config.toml
norm = "layernorm"
init = "normal"
lr_head = 0.00726
warmup_steps = 200
batch_tokens = 32768
Each number is 50 + 12 x the weight over its row's rms, rounded and kept within 0 to 99. Layers, rows and columns count from 0. The size before them is the row's rms in percent of the matrix's.

# down: layer 13 MLP down (transposed), 768x192, rms 0.298, rows 619-635, columns 0-95
# up: layer 13 MLP up, 768x192, rms 0.187, rows 620-635, columns 0-95
down619 107:57 47 41 43 53 52 35 64 55 41 36 59 52 40 44 47 56 50 42 53 49 68 53 50 52 42 52 61 59 45 52 47 48 51 57 56 57 42 55 35 50 44 61 49 43 69 43 31 38 44 47 50 49 59 55 46 52 33 62 51 44 81 31 62 48 57 35 29 24 31 52 51 36 58 37 39 55 44 62 45 52 57 60 53 58 44 37 42 53 50 62 39 60 34 46 35
up620 093:41 57 51 54 43 55 64 46 72 57 68 64 51 50 44 61 44 61 50 60 34 47 38 40 62 38 43 48 66 42 82 36 58 43 46 55 78 50 59 39 61 22 66 38 42 40 74 71 32 45 60 54 47 68 49 70 58 41 24 63 37 47 31 52 29 51 58 51 62 48 55 50 45 45 42 42 40 54 40 29 62 22 65 71 50 23 54 38 37 46 50 60 53 61 28 19
down620 101:58 61 39 39 52 33 43 48 36 32 26 53 44 53 52 46 44 64 30 36 59 54 41 41 55 54 59 35 59 45 68 56 32 59 37 28 42 61 52 60 66 41 62 72 53 53 66 46 59 33 58 34 51 41 50 57 38 43 69 18 34 35 28 40 55 64 25 49 48 56 59 52 58 49 52 56 59 47 52 39 25 36 71 41 45 40 61 46 52 48 71 45 37 33 51 48
up621 103:59 75 50 67 76 58 42 46 59 65 54 42 60 37 44 62 64 48 56 39 53 64 45 57 33 43 57 69 42 32 13 82 47 42 42 54 50 58 32 44 40 50 60 24 41 46 46 52 74 53 50 57 24 56 45 39 36 62 46 56 66 29 70 61 43 60 41 49 48 70 41 72 66 57 51 48 68 41 60 51 34 42 40 54 52 39 46 52 27 44 38 50 49 65 51 65
down621 104:57 53 42 67 25 70 32 44 54 64 63 55 64 31 46 56 58 28 55 60 48 58 62 48 39 40 62 46 53 47 44 41 34 65 37 45 34 53 23 42 58 64 48 66 41 36 54 53 30 45 69 45 48 59 21 45 58 38 53 31 61 49 29 61 33 61 34 57 43 49 45 49 53 40 59 55 52 57 37 49 42 52 49 67 31 51 36 58 72 43 23 46 48 49 52 57
up622 095:54 38 64 29 75 30 60 54 36 48 57 60 48 39 71 59 51 57 42 63 69 22 43 57 45 40 69 47 55 39 68 87 12 38 45 70 56 51 55 52 46 58 55 42 58 60 66 39 40 67 38 42 61 78 34 21 44 48 58 61 44 59 42 33 58 49 62 58 44 53 54 78 41 65 43 48 44 63 36 57 50 56 62 47 52 54 34 54 37 37 36 55 40 52 55 47
down622 104:50 48 54 60 52 66 49 51 53 60 50 57 66 38 47 50 20 64 60 84 74 48 49 33 48 49 16 34 51 58 39 33 44 67 56 47 54 78 32 54 44 57 61 55 57 62 45 57 43 34 33 61 61 59 64 54 50 57 53 42 54 21 52 35 66 48 31 55 51 36 47 51 44 66 54 51 40 38 61 69 58 37 38 74 46 23 38 53 50 58 44 45 58 60 46 36
up623 098:61 38 44 66 46 59 25 47 55 37 11 48 63 48 79 65 46 74 58 40 36 50 53 54 39 45 55 43 33 53 52 61 54 59 37 65 48 38 49 51 62 50 20 58 60 34 64 47 20 48 36 62 64 60 42 29 54 25 59 36 46 50 74 55 44 40 57 19 43 51 43 56 58 50 50 48 56 43 52 64 65 63 59 52 50 42 49 76 53 55 78 49 30 43 56 54
down623 099:51 32 37 58 49 63 61 40 50 59 45 53 56 43 51 48 45 39 67 58 60 44 65 41 36 39 63 70 37 52 44 52 65 43 42 32 49 51 40 28 54 72 64 49 33 40 63 46 77 59 53 50 52 70 40 53 70 49 63 36 40 50 30 44 54 50 42 44 47 75 28 57 53 47 65 62 55 41 39 16 55 65 42 61 34 57 55 47 55 46 50 43 46 51 29 44
up624 100:68 40 36 45 24 48 62 67 49 55 34 61 30 59 52 36 39 40 49 60 51 44 37 75 54 28 50 41 48 61 59 36 56 35 80 63 25 64 56 56 69 52 43 29 56 35 35 42 57 47 47 57 40 56 58 34 67 36 39 39 61 56 58 49 67 51 61 48 60 34 35 29 35 51 60 54 39 71 58 59 38 40 63 44 35 49 35 50 46 64 73 31 47 65 51 44
down624 106:40 40 43 43 46 34 34 35 39 61 48 57 45 34 63 38 69 48 55 48 33 49 74 52 57 61 46 59 47 39 55 55 35 62 37 68 69 30 34 59 60 52 36 42 44 55 50 54 56 68 31 53 64 53 39 72 36 32 54 43 50 07 56 54 27 44 39 41 58 50 50 67 54 33 36 66 48 58 76 53 68 43 62 71 54 47 50 25 61 58 44 77 26 30 64 66
up625 102:47 56 26 39 13 45 47 38 41 56 48 40 34 39 35 52 53 40 48 70 54 45 51 63 78 47 56 54 63 25 44 45 72 53 67 78 40 62 53 38 22 27 51 50 57 44 55 45 78 36 44 74 50 45 38 48 68 30 64 64 46 50 65 49 54 57 45 70 51 66 36 57 57 49 51 60 64 65 61 37 47 47 59 73 51 55 46 76 68 46 36 49 51 68 48 46
down625 101:49 53 64 52 39 51 51 56 41 41 59 58 65 83 29 62 45 38 54 59 41 54 57 53 60 49 33 36 50 51 47 53 70 59 49 48 60 50 37 50 50 38 70 71 44 45 67 45 46 64 68 48 29 48 42 44 35 52 31 61 64 79 39 64 59 48 45 57 61 36 52 53 42 40 31 60 66 48 28 74 61 41 59 40 69 36 66 36 65 59 59 58 44 60 42 63
up626 092:45 49 54 39 57 40 64 28 29 28 41 45 69 39 50 42 25 47 53 37 57 53 43 49 29 21 63 52 43 40 54 52 53 38 24 56 36 73 71 48 43 44 64 29 60 44 71 40 54 45 47 48 67 55 57 52 63 71 49 20 65 35 49 63 60 39 51 48 41 65 61 37 34 39 41 50 57 46 52 35 52 43 53 78 56 62 40 49 38 50 53 56 34 54 32 37
down626 098:56 50 43 46 77 43 25 44 60 55 40 65 48 37 48 34 50 32 49 70 50 46 62 74 42 58 56 66 38 55 64 70 48 50 54 43 45 36 44 35 62 57 48 48 54 43 37 55 43 54 58 76 51 53 26 56 51 55 32 64 46 50 54 53 41 54 24 11 36 49 62 37 60 44 32 46 39 49 41 45 51 31 53 40 38 23 53 50 58 47 50 41 43 40 57 63
up627 100:49 55 56 56 50 51 71 47 25 61 57 55 57 37 43 56 27 39 38 43 77 57 39 47 58 33 55 34 54 34 53 42 49 55 62 42 43 42 33 51 50 56 35 46 83 62 45 54 58 60 50 52 44 52 54 50 61 44 26 30 44 43 47 55 57 62 43 63 62 48 42 44 48 52 38 37 44 75 28 42 43 52 57 50 66 46 53 57 31 34 48 70 36 26 27 67
down627 098:51 50 36 49 62 34 58 48 45 48 39 35 61 58 59 61 52 47 45 58 68 52 47 65 36 70 28 55 55 47 55 45 43 56 25 47 48 44 14 59 40 64 74 47 35 28 63 41 57 53 53 57 49 35 59 43 57 55 58 44 53 51 38 47 56 37 32 56 30 25 54 55 34 54 48 67 52 38 69 64 56 58 29 43 50 42 77 46 47 61 50 66 32 50 40 47
up628 097:61 60 32 36 50 45 48 58 46 61 54 49 39 41 59 56 24 36 47 56 42 56 79 66 65 51 34 59 44 66 38 45 55 45 37 41 56 62 74 62 32 43 30 39 60 52 74 47 49 65 39 34 73 45 45 67 52 49 50 38 35 39 70 37 45 56 38 45 53 37 23 38 61 40 71 53 40 62 51 63 60 62 61 41 59 46 50 43 57 48 37 84 49 44 42 49
down628 091:61 57 50 49 38 50 42 61 25 46 60 39 46 56 44 54 61 34 37 49 46 55 73 69 59 47 55 57 53 54 56 53 47 58 68 50 63 52 54 44 49 54 24 61 56 29 49 54 68 55 50 49 61 55 48 62 48 42 54 59 32 43 42 78 46 35 38 42 27 41 46 59 41 34 43 46 29 36 42 52 43 39 59 49 39 56 20 68 39 44 50 46 44 33 72 35
up629 090:37 32 36 66 58 74 42 61 50 38 63 41 46 36 53 37 38 48 21 52 43 47 66 69 46 56 50 44 55 50 54 57 36 55 55 62 59 53 46 54 74 56 46 45 47 50 33 44 43 34 38 54 37 50 36 53 57 52 48 44 47 49 34 25 60 64 58 43 62 56 61 53 18 45 43 66 31 52 26 36 53 67 46 53 42 45 40 62 56 61 59 71 47 63 56 71
down629 092:63 51 47 46 32 47 49 55 52 28 39 59 44 55 42 47 49 57 58 54 73 41 73 50 70 54 48 47 28 44 38 50 46 39 73 39 60 30 45 72 45 65 73 51 79 38 47 47 63 66 32 58 29 48 58 65 68 39 58 45 49 57 69 36 50 48 52 54 43 24 67 56 66 49 61 54 61 46 51 50 67 35 36 56 56 29 45 52 65 38 71 53 33 45 53 49
up630 093:71 63 57 37 63 34 39 48 55 42 38 31 70 40 77 44 60 42 48 39 51 79 61 31 53 55 38 63 27 40 50 52 42 26 36 41 43 49 68 64 49 65 50 51 46 61 50 42 50 55 35 50 46 64 43 34 67 49 58 53 53 38 37 50 47 40 77 41 49 48 44 47 60 26 29 39 18 43 36 51 26 30 42 36 30 44 59 55 60 42 64 35 48 37 55 60
down630 102:62 29 45 26 38 47 48 48 39 59 67 75 38 42 40 44 63 60 28 52 65 48 55 49 64 65 64 60 50 59 54 55 34 65 27 53 62 50 37 52 40 51 54 73 67 57 36 33 60 80 60 47 33 52 50 38 49 51 42 61 35 41 41 39 39 52 29 38 44 36 55 53 62 38 43 50 45 40 51 40 38 61 49 44 55 40 54 41 25 34 43 41 26 57 45 38
up631 094:59 45 56 41 52 22 42 46 47 46 56 52 64 47 85 36 60 43 30 57 58 69 52 42 64 55 47 53 60 47 32 48 51 68 48 45 37 39 73 36 46 33 29 34 49 48 32 44 46 47 43 64 36 55 44 27 53 73 30 51 60 33 51 55 46 46 41 42 49 48 47 37 57 65 31 43 47 55 68 72 30 43 53 61 61 66 50 45 59 40 48 55 40 38 67 54
down631 096:44 45 52 66 42 36 43 44 40 33 65 54 59 52 53 55 25 40 51 41 30 54 54 35 54 49 72 33 50 58 44 55 42 50 46 35 53 56 28 60 48 56 56 58 51 34 46 61 41 36 68 59 63 28 65 37 60 42 70 48 52 77 43 46 63 63 55 34 42 50 68 45 59 38 33 53 58 45 58 41 39 37 52 56 39 75 34 45 43 51 35 38 44 54 72 55
up632 102:48 51 28 47 39 59 57 51 44 59 55 34 65 58 41 36 47 53 46 43 45 55 46 67 45 61 51 44 40 52 70 66 52 62 73 28 53 77 44 48 31 41 56 59 52 64 51 55 85 56 74 59 44 51 60 38 66 48 47 52 38 47 66 50 52 42 55 49 40 52 47 69 40 40 43 61 57 47 52 56 49 52 50 51 59 44 61 47 50 49 67 32 45 71 37 64
down632 105:28 45 32 67 64 66 45 42 48 53 69 52 59 43 54 39 74 53 33 54 44 42 54 59 53 50 55 57 45 56 73 28 42 66 61 42 38 58 55 60 62 46 42 40 65 37 44 46 67 36 56 56 39 34 58 36 52 47 41 57 66 73 49 50 74 56 46 76 37 43 65 50 42 32 36 46 60 64 72 44 74 35 40 54 55 35 34 34 56 44 45 38 32 53 66 24
up633 096:59 60 34 55 56 59 63 67 72 57 47 48 60 51 47 46 37 32 34 38 37 30 43 61 47 34 61 59 40 50 56 47 77 66 43 63 47 46 57 50 37 73 38 43 73 45 37 71 48 53 62 48 43 47 52 76 46 44 55 56 57 37 32 36 25 56 38 60 61 53 38 33 60 27 35 41 56 45 70 47 65 53 41 45 71 14 40 38 50 75 69 41 51 61 42 55
down633 102:41 38 63 72 45 36 43 29 33 51 43 66 50 62 59 70 52 50 40 46 35 51 76 41 39 41 69 46 41 51 69 39 47 33 34 53 40 50 30 53 28 57 50 57 52 51 38 54 39 57 55 66 25 39 58 65 41 38 46 62 55 50 62 51 47 64 59 54 58 33 57 38 30 38 58 54 50 61 77 56 48 46 54 69 51 53 45 57 48 73 48 27 49 39 44 49
up634 095:42 25 84 28 50 40 33 30 49 74 36 40 46 55 43 60 73 48 49 56 52 51 32 46 55 39 61 42 49 43 53 38 45 47 38 52 62 54 79 61 38 46 27 53 50 40 51 84 45 40 53 57 45 51 46 44 43 31 44 51 31 52 63 55 49 33 31 60 68 34 66 36 51 69 54 42 59 47 46 55 56 39 56 32 41 56 44 70 60 50 48 55 67 38 60 34
down634 093:60 35 26 46 41 49 33 42 47 36 47 47 29 52 55 35 63 52 53 57 37 37 48 55 33 47 90 61 55 45 64 47 44 53 38 24 60 46 47 65 36 40 59 47 56 42 34 57 45 55 54 64 52 71 59 65 32 42 37 46 42 89 47 33 41 41 44 41 46 43 61 41 45 50 48 56 61 51 56 23 49 41 59 54 63 47 36 45 47 26 31 28 50 43 53 75
up635 097:51 41 48 44 42 56 55 44 37 42 49 46 73 59 36 65 60 60 73 50 57 46 45 52 50 33 34 69 63 57 55 54 49 53 58 38 49 74 46 68 38 84 60 46 44 59 65 64 56 29 60 59 68 72 65 37 64 36 54 72 57 57 60 62 41 46 47 40 37 47 56 60 61 44 53 52 44 50 80 42 57 53 37 64 55 45 52 79 49 46 39 54 27 27 55 44
down635 097:41 38 54 51 51 60 48 46 45 50 63 66 44 32 51 52 51 28 45 54 42 38 54 28 46 44 63 55 70 39 66 63 59 50 43 47 53 54 44 53 52 44 66 42 57 52 54 50 46 33 39 44 67 56 46 62 51 35 42 33 57 50 36 48 64 56 46 61 29 52 56 54 50 69 48 51 67 78 38 39 46 60 68 51 38 35 39 57 59 47 40 61 74 40 35 52